python train.py --init="normal" --lr_mult_down=1.5 --lr_head=0.0054
Each number is 128 + 32 x the weight over its row's rms, rounded and kept within 0 to 255. Layers, rows and columns count from 0. The size above them is the row's rms in percent of the matrix's.

# layer 6 MLP up, 3072x768, rms 0.0572, rows 495-503, columns 256-383
size [ 97  95 101 100  97  96 103 107  98]
[[ 80 147 142 143 124 135 163 126 148  96 128 128  84 208 143 184 159 179 143 131  98 136 147 126  67 150 123 104 161 166 147 141 162 169  53 177 141 110 121 112 126 175 141 205 131 109 109 191  93 144 138 116 166  96 167 165 135 149 118 108 148 116 120 136 136 131 116 140 151 155 109 119 215 121  97 136 169 207  72  85  80 195 173 105 135 136 106 148 105 146 131 119 151 120 151 101  92 136  96 108  94 158 116  46  79 109 103  99 153 126 151 101 101 144 113 162 136 108 162 113  98 116 151 106  87 157  72 115]
 [121 132  70 133  66  81 150 146 124 139 133 133 151 221 144 107  88 121 155 174 121  82 115 114 170 121  88 132 128 110 137 115 106 129 138 171  94 160 211 121  95 106 105  78 109 118 184 109 153  51 202 101 155 121 111  82 142 142 150  88 162 101 157 148 140 141 124 155  83 112 168  89  96 178 149  76 132 160  49 146 169 114 106  94  85 191 128 173  98  75 157 114 107 151 149 110 135  82 106 165 144 109 155  79 208 177 111 109 119 108  73 187 173 119 123  88  89 177 166 139 143 135 120  98 172 146 123 143]
 [139 135 188 211 119 114 100  95 160  76  88 155 141  96 136 127 139 117 161  76 101  80 160 136 133 151 160  45 159 125 150 152 145  89 104 149 159 124 136 132 165 136 139 168  61 105 123 176 144 117 115 129  83 142 178 147 122 113 179 149 106 123 156  90 115 129 159 144 152 125 114 107 152 121  93  62 155 104 120 115 136  83 135 149 146 146 154  99 160  77 141 177 123 121 194 110 140 201 137  90 104 170 158 208 162 145 140 108 120 135 142 109 122 135  86 141  88 115 127 155 105 119 121 140 151 150 119 127]
 [130  75 125  85 149  88 157 165 124 140 131  60 111  32  67 180  96 173 161 105 119 187 136 111  96 119 148 161  71 203 117 193 117 140 133 131 165  96  88 109 122 153 166 159 117  84 135 105 146 116 118 112  94 148 112 157 123 129  90  99 164 130 128 112 141 170 110 102 154 140 143 103 120 176 147 120 128 165 128 128 142  81 144  70 104  87 167 145 123  98 138 170 117 109  92 131  71 148 123 118 177 123  90  93 135 144 140 155 135 186 181 123 134 150  94 110  82 157  96  96 113 134 141  93 156 162 143 128]
 [180 151 135 125 200 110 111 123  96  94 110  88 109 109 141 173 184 124 122 167 141 118 135 134 117 113 117 145 119  88 149 115 172 118 131 102 117  97 136 151 110 173 164 120  68 152 143 114 123  78 138 122  89  93  70 114 189 111 154 109  82 122 118 160  73  59  96 164  92 116 125 132  62 132 169  90 161 149 180 157 155 166 115 135 169  87 113  74  83 147  90 146 111 149 191  97  75 100 130 123 124 103 125  83  72 152 124 149 188 112 128 130 179  90 127 120 201  61  97 118 120 137 156 102 115 154 163 165]
 [157  85 105 144 145 142 131 174 120 123 118 119  74  64 123 161 139 126 190  82 122 138  85  93  77 166  91 159 119 124 101  92  94 115 111 116 142 120 157  59 132  83 167 124 121 118 141 128  66  84 124 116 159 147 138 144  57 110 142 127 102 109  91 125 141 111  94 111 148 176  52 153  92 154 185  56 130 109 139 117 143 119 141 112  84 165 133 179 135  70  98 111 190 107 108  76 135 153 123 123 110  93 128 119 127 151 135 138 176 105  94  96 124 156  75 171 113 127  94 100 134 124  93  95 143 158 116 126]
 [140 178 111  72 146 137 181 102 135 177 119 133  54 135 119 159  52 141 131 111 152  34 173 166 107 175 153  59 163  28 105 126  93 130 137 133 125 131 116 160  98 115 129 165 128 141 120 167 105 157 140  83 151 123 162 127 117 130 125 118 103  96 161 162  75 134 129 159 139 155 166 119  78 136 156 182  94 165 185 137 127 178 102 160  63 124  81 169 127 136 135 123 119  93 100 217 125 149 153 180  98 159 128  75  96  95 115 158  98  70 112 124 133  79 152 162 130 105 138 129 128  71  70 154 137 149  78 133]
 [132  99 139 146  72 157 111 159 180 111 163 138 166  94 170 127 128 124  84 128 139 191 121 165 147  58  75 126 116 103  95 170 162 127 101  76  92 117 130 111 119 121 136 164 147 158 173 148 166 111 134 130 135  92  45 123 147 151  90 132  93 157 114 142  85 121  99  69 145 112 136 172 154 152  94  96 148 135 133 133 148 140 154 138 165 142 160  82 176 104 140 109 102 124 114  82  86  64 172 111 164 102 120 159 127 139 105 117 119 121 131  78  56 154 160 180 138 126 122 142 107 155 111 139  88 102  94 131]
 [ 76 158  93 163 160 130 156 104 110 104 100 151 153 204 145 151 151 150 149 102  92 135 152 146 141 116 103 139 136 143 148 164 125 118 129  50  88 179 121 101  85 145 184 148 106 136 132 126  80 101 117 100 143 115 145  97 172 160 100 147  77  95 123 154 155 127 133 103  72 124  88 135 143 123 138 182  90 116 127  96  67 154 120 183  76 106 129  94 138 184 184 165 163 167  91  85 128 135 107 143 123 123 159 109 107 101 123 178 170 118  54 154 141 112 153 166  53 159 123 117 130 118 167  89 115 124 168  91]]
# layer 6 MLP down (transposed), 3072x768, rms 0.112, rows 495-502, columns 256-383
size [ 99  99 101 102 100 100  98 108]
[[ 97 175  92 129 108 139  95 105 129 153 112 152 128 149  94 163 161  69  64  66 123  90 150 125 134 134  97 112 132 139 145  68 143 111 158 139 200 132  52 182  77 123 143 125 132 112 110 105 181 171  86 144 107 110  86 105 165 141 131 106 112 152 110  90 138 136 109  84 107 157 154 178 163 231 103  93  86 164 103 112  96 143 157  68 124 131 184 129 216 144 150  59 134 115 169  97 113  92 148 130 106 120 139 185  93 186 141 184 122  54  74 103 129 158 106 169 187 147 104 114 159 121  99 135 116 104 134 124]
 [133 130 147 111 112 155 142 100 116  92 182 116 145 143 129 145 100  83 171  93 163  66 142 160 118 119 166 185 123 138 142  93 141  84 107 117 158 154 116  54 100 146  90 122 182 101 167 104 128 160 106 151 153  88  79 138 116 114 150 130  81 164  70 129 108 132 201 105 102 114 112  92 132 131 126 139  86 159 175  96 130 161 158 117  92 114  89 105 149 161 127 129 137 156 102 198 116 100 130 154  60 142 167 118  66 135 160 158 116  98 156 147 193 183 100 150 180 218 134 211 165 142 136  88 121 155 137 146]
 [128 132 137 107 168 109 100 136  87 103  82 117  94 110 191 138 120 144 185 137 161 143 108 152  78 134 115 122 188 107 136  79 156 175 122 119 102 112 174  80 141  64 152 136 120 148 201  94  80  98 136  79 124  57 164 109 149 115 145 125 168 121 142  82 164 158 143 147 101 121  71 180 121 112 164 152 122  91 112 133 153 122 137  99 137 106 161 112 109 128 114 111 139 101 156 150 143 118 152 133 132 195 142 133  91 155 138 111 148  85 140 122  79 152  88 174 115 123 151 136 144 111 178 107  99  91 178  99]
 [ 99 153 106 170 158 103 100 130 150 145 106 174 134 119 143 182  96 103 173  65 174 119 186 140 118 162 202  90 115 183  85 129 166 116 202 147 144 132 126  92 103 177  89 155 115  41  95 128 107 150 162  93 114 111  64 131  97 119  97 111 160 137 107 124 162 140  91 161  72 180 121 139 113 140 120 127 142 143  93 146  63 162 116 181 136  82 183 112  99 143 147 118 131 112  81 149  88 107 188 162 134  92 148  97 151 123 128 161 110 186 184  96 120 177 109 142 162 152 121  98 126  95 109  97 147 138 163  93]
 [137 129 146 181 134  94 101 131 126 111 153 115 135 100 103 190 126  40 112 125 134  89 110 158 162 145 118 113  93 128 116 129 103 146  70 115 118 163 127 157  96 162 143 100 169 157  99 161  85 102 154 126 165  79  86 132 195 162 139 107  40 133  93 128 130 115 133 127 110 119 140 100 102 193 151 153 192  78 187 190 121 130 114 100  87 122 134  93  88 190  95 138  86  99 147 104 128  53  46 136 139  99  94 117 150 161 145 177 149 137  89 153 165 154 126 134 105  71 157 116 109 117  97 161 107 138 190 155]
 [114 113 117 127  89 138 164 154 127 131 160 115 139 165  54 102 122 140 189  90 150 121 160  83 112  87 123 136 175 149 121  35 141 104 132 185 123 149 113 106 124  78 169  79 142 130  83 141 148 131 134  95 132 153 146 160 107 165 135 166 160  88  79 121 150  94 136 137  99 157  89  53 148 153 131 117 121 139 108 132 146 142  98 134 138 116 152 109 137 138  93  88  59 126 142 134 165 158 115 122 143 146  58 124 115 162 134 145 119 108 110 119 167 124 115 171  51 139 136 151 134 119 104 126 163 143 128 191]
 [ 84 140 139 116 126 159 148  78 123 129  95 119  68  93 153 156  88 173 145 128 196 109 111 173  79 169 156 124 139  91 127  68 172 141 111 118 196 148 205 134 116 161 127  91 136 188 131 167 138 125 143 134 181 165 210 169 128 183 181 150  91 101 180 110  76 135 175  74  84 135 141 146 115 140 104 137 119 104 158 125  82  82 174  86 110 173 177 107 103 149  94 187 134 116 148 170 105  86 147  72 119 111 140 151 116 129  93 134 155 127 142 139 152 107 171 144 179  89  76 144 111 121 150 112 140  98  98 133]
 [166 204 171 124  98 158 161 142 168 148 135 103 153 155 129 127 121  73 172 200  82  80  87 119 153 172 101 134 107 110 156 153 157 141  96 126 122  99 114 118 150 184 116 190 139  91 166 144 150 100 198  72  77 139 133 142 115 111  77 130 109 159  77 131  86 146 131 118 119 102 145 165 145 124 121 119 163 182  91 133 111 107  86 182 142 182  95 140 156 126  70  72 134  99 103 116 116 140 159 111 177  92 155 138  70 101  91  85 122  74 155 146 105 162 126 194 121 126 125 156 170 169 142  55 129  60 160 116]]
# layer 6 MLP gate, 3072x768, rms 0.055, rows 496-503, columns 256-383
size [100 101 104 101 101 102 102 102]
[[152  90 155 119 115 109 102 148 162  57 163 141 162 122 123 137  67 107 144 158 229 103 172  94 134 134 131 171 132 129 177 165 133 141 164 181 120 149 195 122  92 147 147 104 100 122 133  86 146  58 186 132 159 191  99 107 120 140 108 115  55 130 138 145 161 112 109 142  80 131 146 200  92 117  99 143 117 133 112 137 186 129 177  88 143 167  93 167 120  92 145 121 100 183 110 180 121 181 137 124 122 132  93 121 124  86 132 131  98 146 105 129 112 163 162 169 211 134 127 179 139 150 129  70 137 115 104 129]
 [ 88 144  91 138 131 113 108 170 133 137 143 185  86 119 117 167  69 167 148 147 176 147 178  99 109 130 173 197 123 151  77 156 117 155 173 102  48 131 148 168 178 183 160 106 111 107 115 127 133 148  67 164 105 151 125 138 139 124 108 112 126 118 128  76 147 191 102 169 144 165 107 111 111 102 139 108 131  95 115 123 132 138 152 160 132 142 112 159 144 135  78 135 145  76 153  66 126 155 135 131 132  98  91 116 109 121  77 153 116 179 135 160  69  98  94 146 170 111 144  99 169 179 116 114 165 113 165  90]
 [148 109 178 181 162 131  85 151 116 138  57 130 101 102 160 211 102 169 123  81 132 103  98 137 146  89 167 108  90 114 149 149 130 120 138 139 134 179 158  75 133 127  48  95 124 141 120  83  89 119  79 114  62 145  43 199  88 196  98 130 130 120 133 157 128 121 119 121  87 195 114 153 134 162 140  79 150 134 140 129 120  87 185 134 123 113 146 142 112 160 156 163 112 127 127 193 107 118 156 170  99 190 126 127  52 173 105 137 110 187 151 115  65 162  48  95 165 145 167  43 104  14  90  45 159 109 136 154]
 [134 115 126  62 114  89 104 116 108 151 128 169 101 113  68 122  96 136 193  85 159 146 133  73  92 146 153 129 157 158 176 191 102 142 157 138  90 132 168 176  91 117  71 122 171  94 108 161 143  76 120 114 101 213  95 127 148  79 144 181 125  90 188 123 124 113 107  90 102 139 148 125 147 148 112 134 146 121 141 131 197 154  77 101 221 120 132 140 120  86  88 158 167 132  67 150 166 105 121 173 130 129 189 127 115 157 143  87 110 129 167 129  77 109  81 142 154 160 138 110 151 131 126 118 114  65 118 187]
 [158 182  88 143 125  50 190 188 151  99  91 161 116 135 169  76 129  56  89 132 124 115 133 111 182 110 118 183 119 117  86 111 124 169 155 125 156 189 126 154 130 119 119 138 136 100  98 146 155 177  92  58 132 102 118 145 120 152 129 146 120 112 139  64 168  72  89 162 108 117 104 139 183  80 145 116 153 109 106 126 164 147 160 151 122  58 113 147 150 100  88 209 113  73 145 160 105 143  56  97 109 104 190 196 106 130 169 105 113 147 142 122 127  92 151 103 150 106 144 101 112 113 170 183 154 140 159  94]
 [144 135  92 110 113 180  73 110 144 122  65 127  76  97 111 109 167 108 173 133 135 140 143 126 106 129  78 115 104 133 151 154 143 144  79 155 160 120  95 147 117 160 128 151 118 153 177 138  98 113  92 122 161 143 116 157 173 121 172 104 126 116 129 155 168 111 157  85  96 150 135 129 138 138  92 102 147  87 149 156 125 118 162 137 138 163 104 123 145 181 132 143  71 110 122 140  90 137  79 189  89 185 111 105 154 156 124 116 130  97 100 131 127  73 149  83 113  68 103 161 132 144 162  97 104 101 104 164]
 [146 107 115 118 145 103 159 173 128 101 132 125 170 138 106 137 124  93 105 101  96  75 149 128 178 136  93  76 167 115 144 103 127  74 128  93 106 141 143 138 109 135 100 162  88  94 103 105 177  99 143 146 104 129 109 145 111  93 109 116 161 183 121  97  97 142 149 101  82 140 155 151 166 118 162 120 136 168 149 219 106 171 174 121 120 131 147 159 126 112 113 127  91  83  91 123 108 129 119 115  94  93 110  93  96  93 124  74  41 104 109  94 147 144  77 144 140 133 100 180 149  97  93 109 145 110 126 138]
 [125 103 152 150 114 151 172 155 144 131 120 120  93  71 128 127 155  94 145 114 108 149 115 155 137  84 100 126 132  85 182  99 115 132 118 157 154 129 144 149 195 131 164 114 124 126 105 128 110 106 113 132 150 168 137 128  77 126 151 102 147 169 188  59 110 149 119 142 153 103 173 133  78 177 122 170  95 119 146 114 149 149  92 165 105 181 174 140 124 130 181 114 173 131 159 175  96 142 144 106 101 134 133  74 147 157 137 112 118 146  84 123  90 169 119 146 144 162 210 131 139 112 118 140 129 111 175 120]]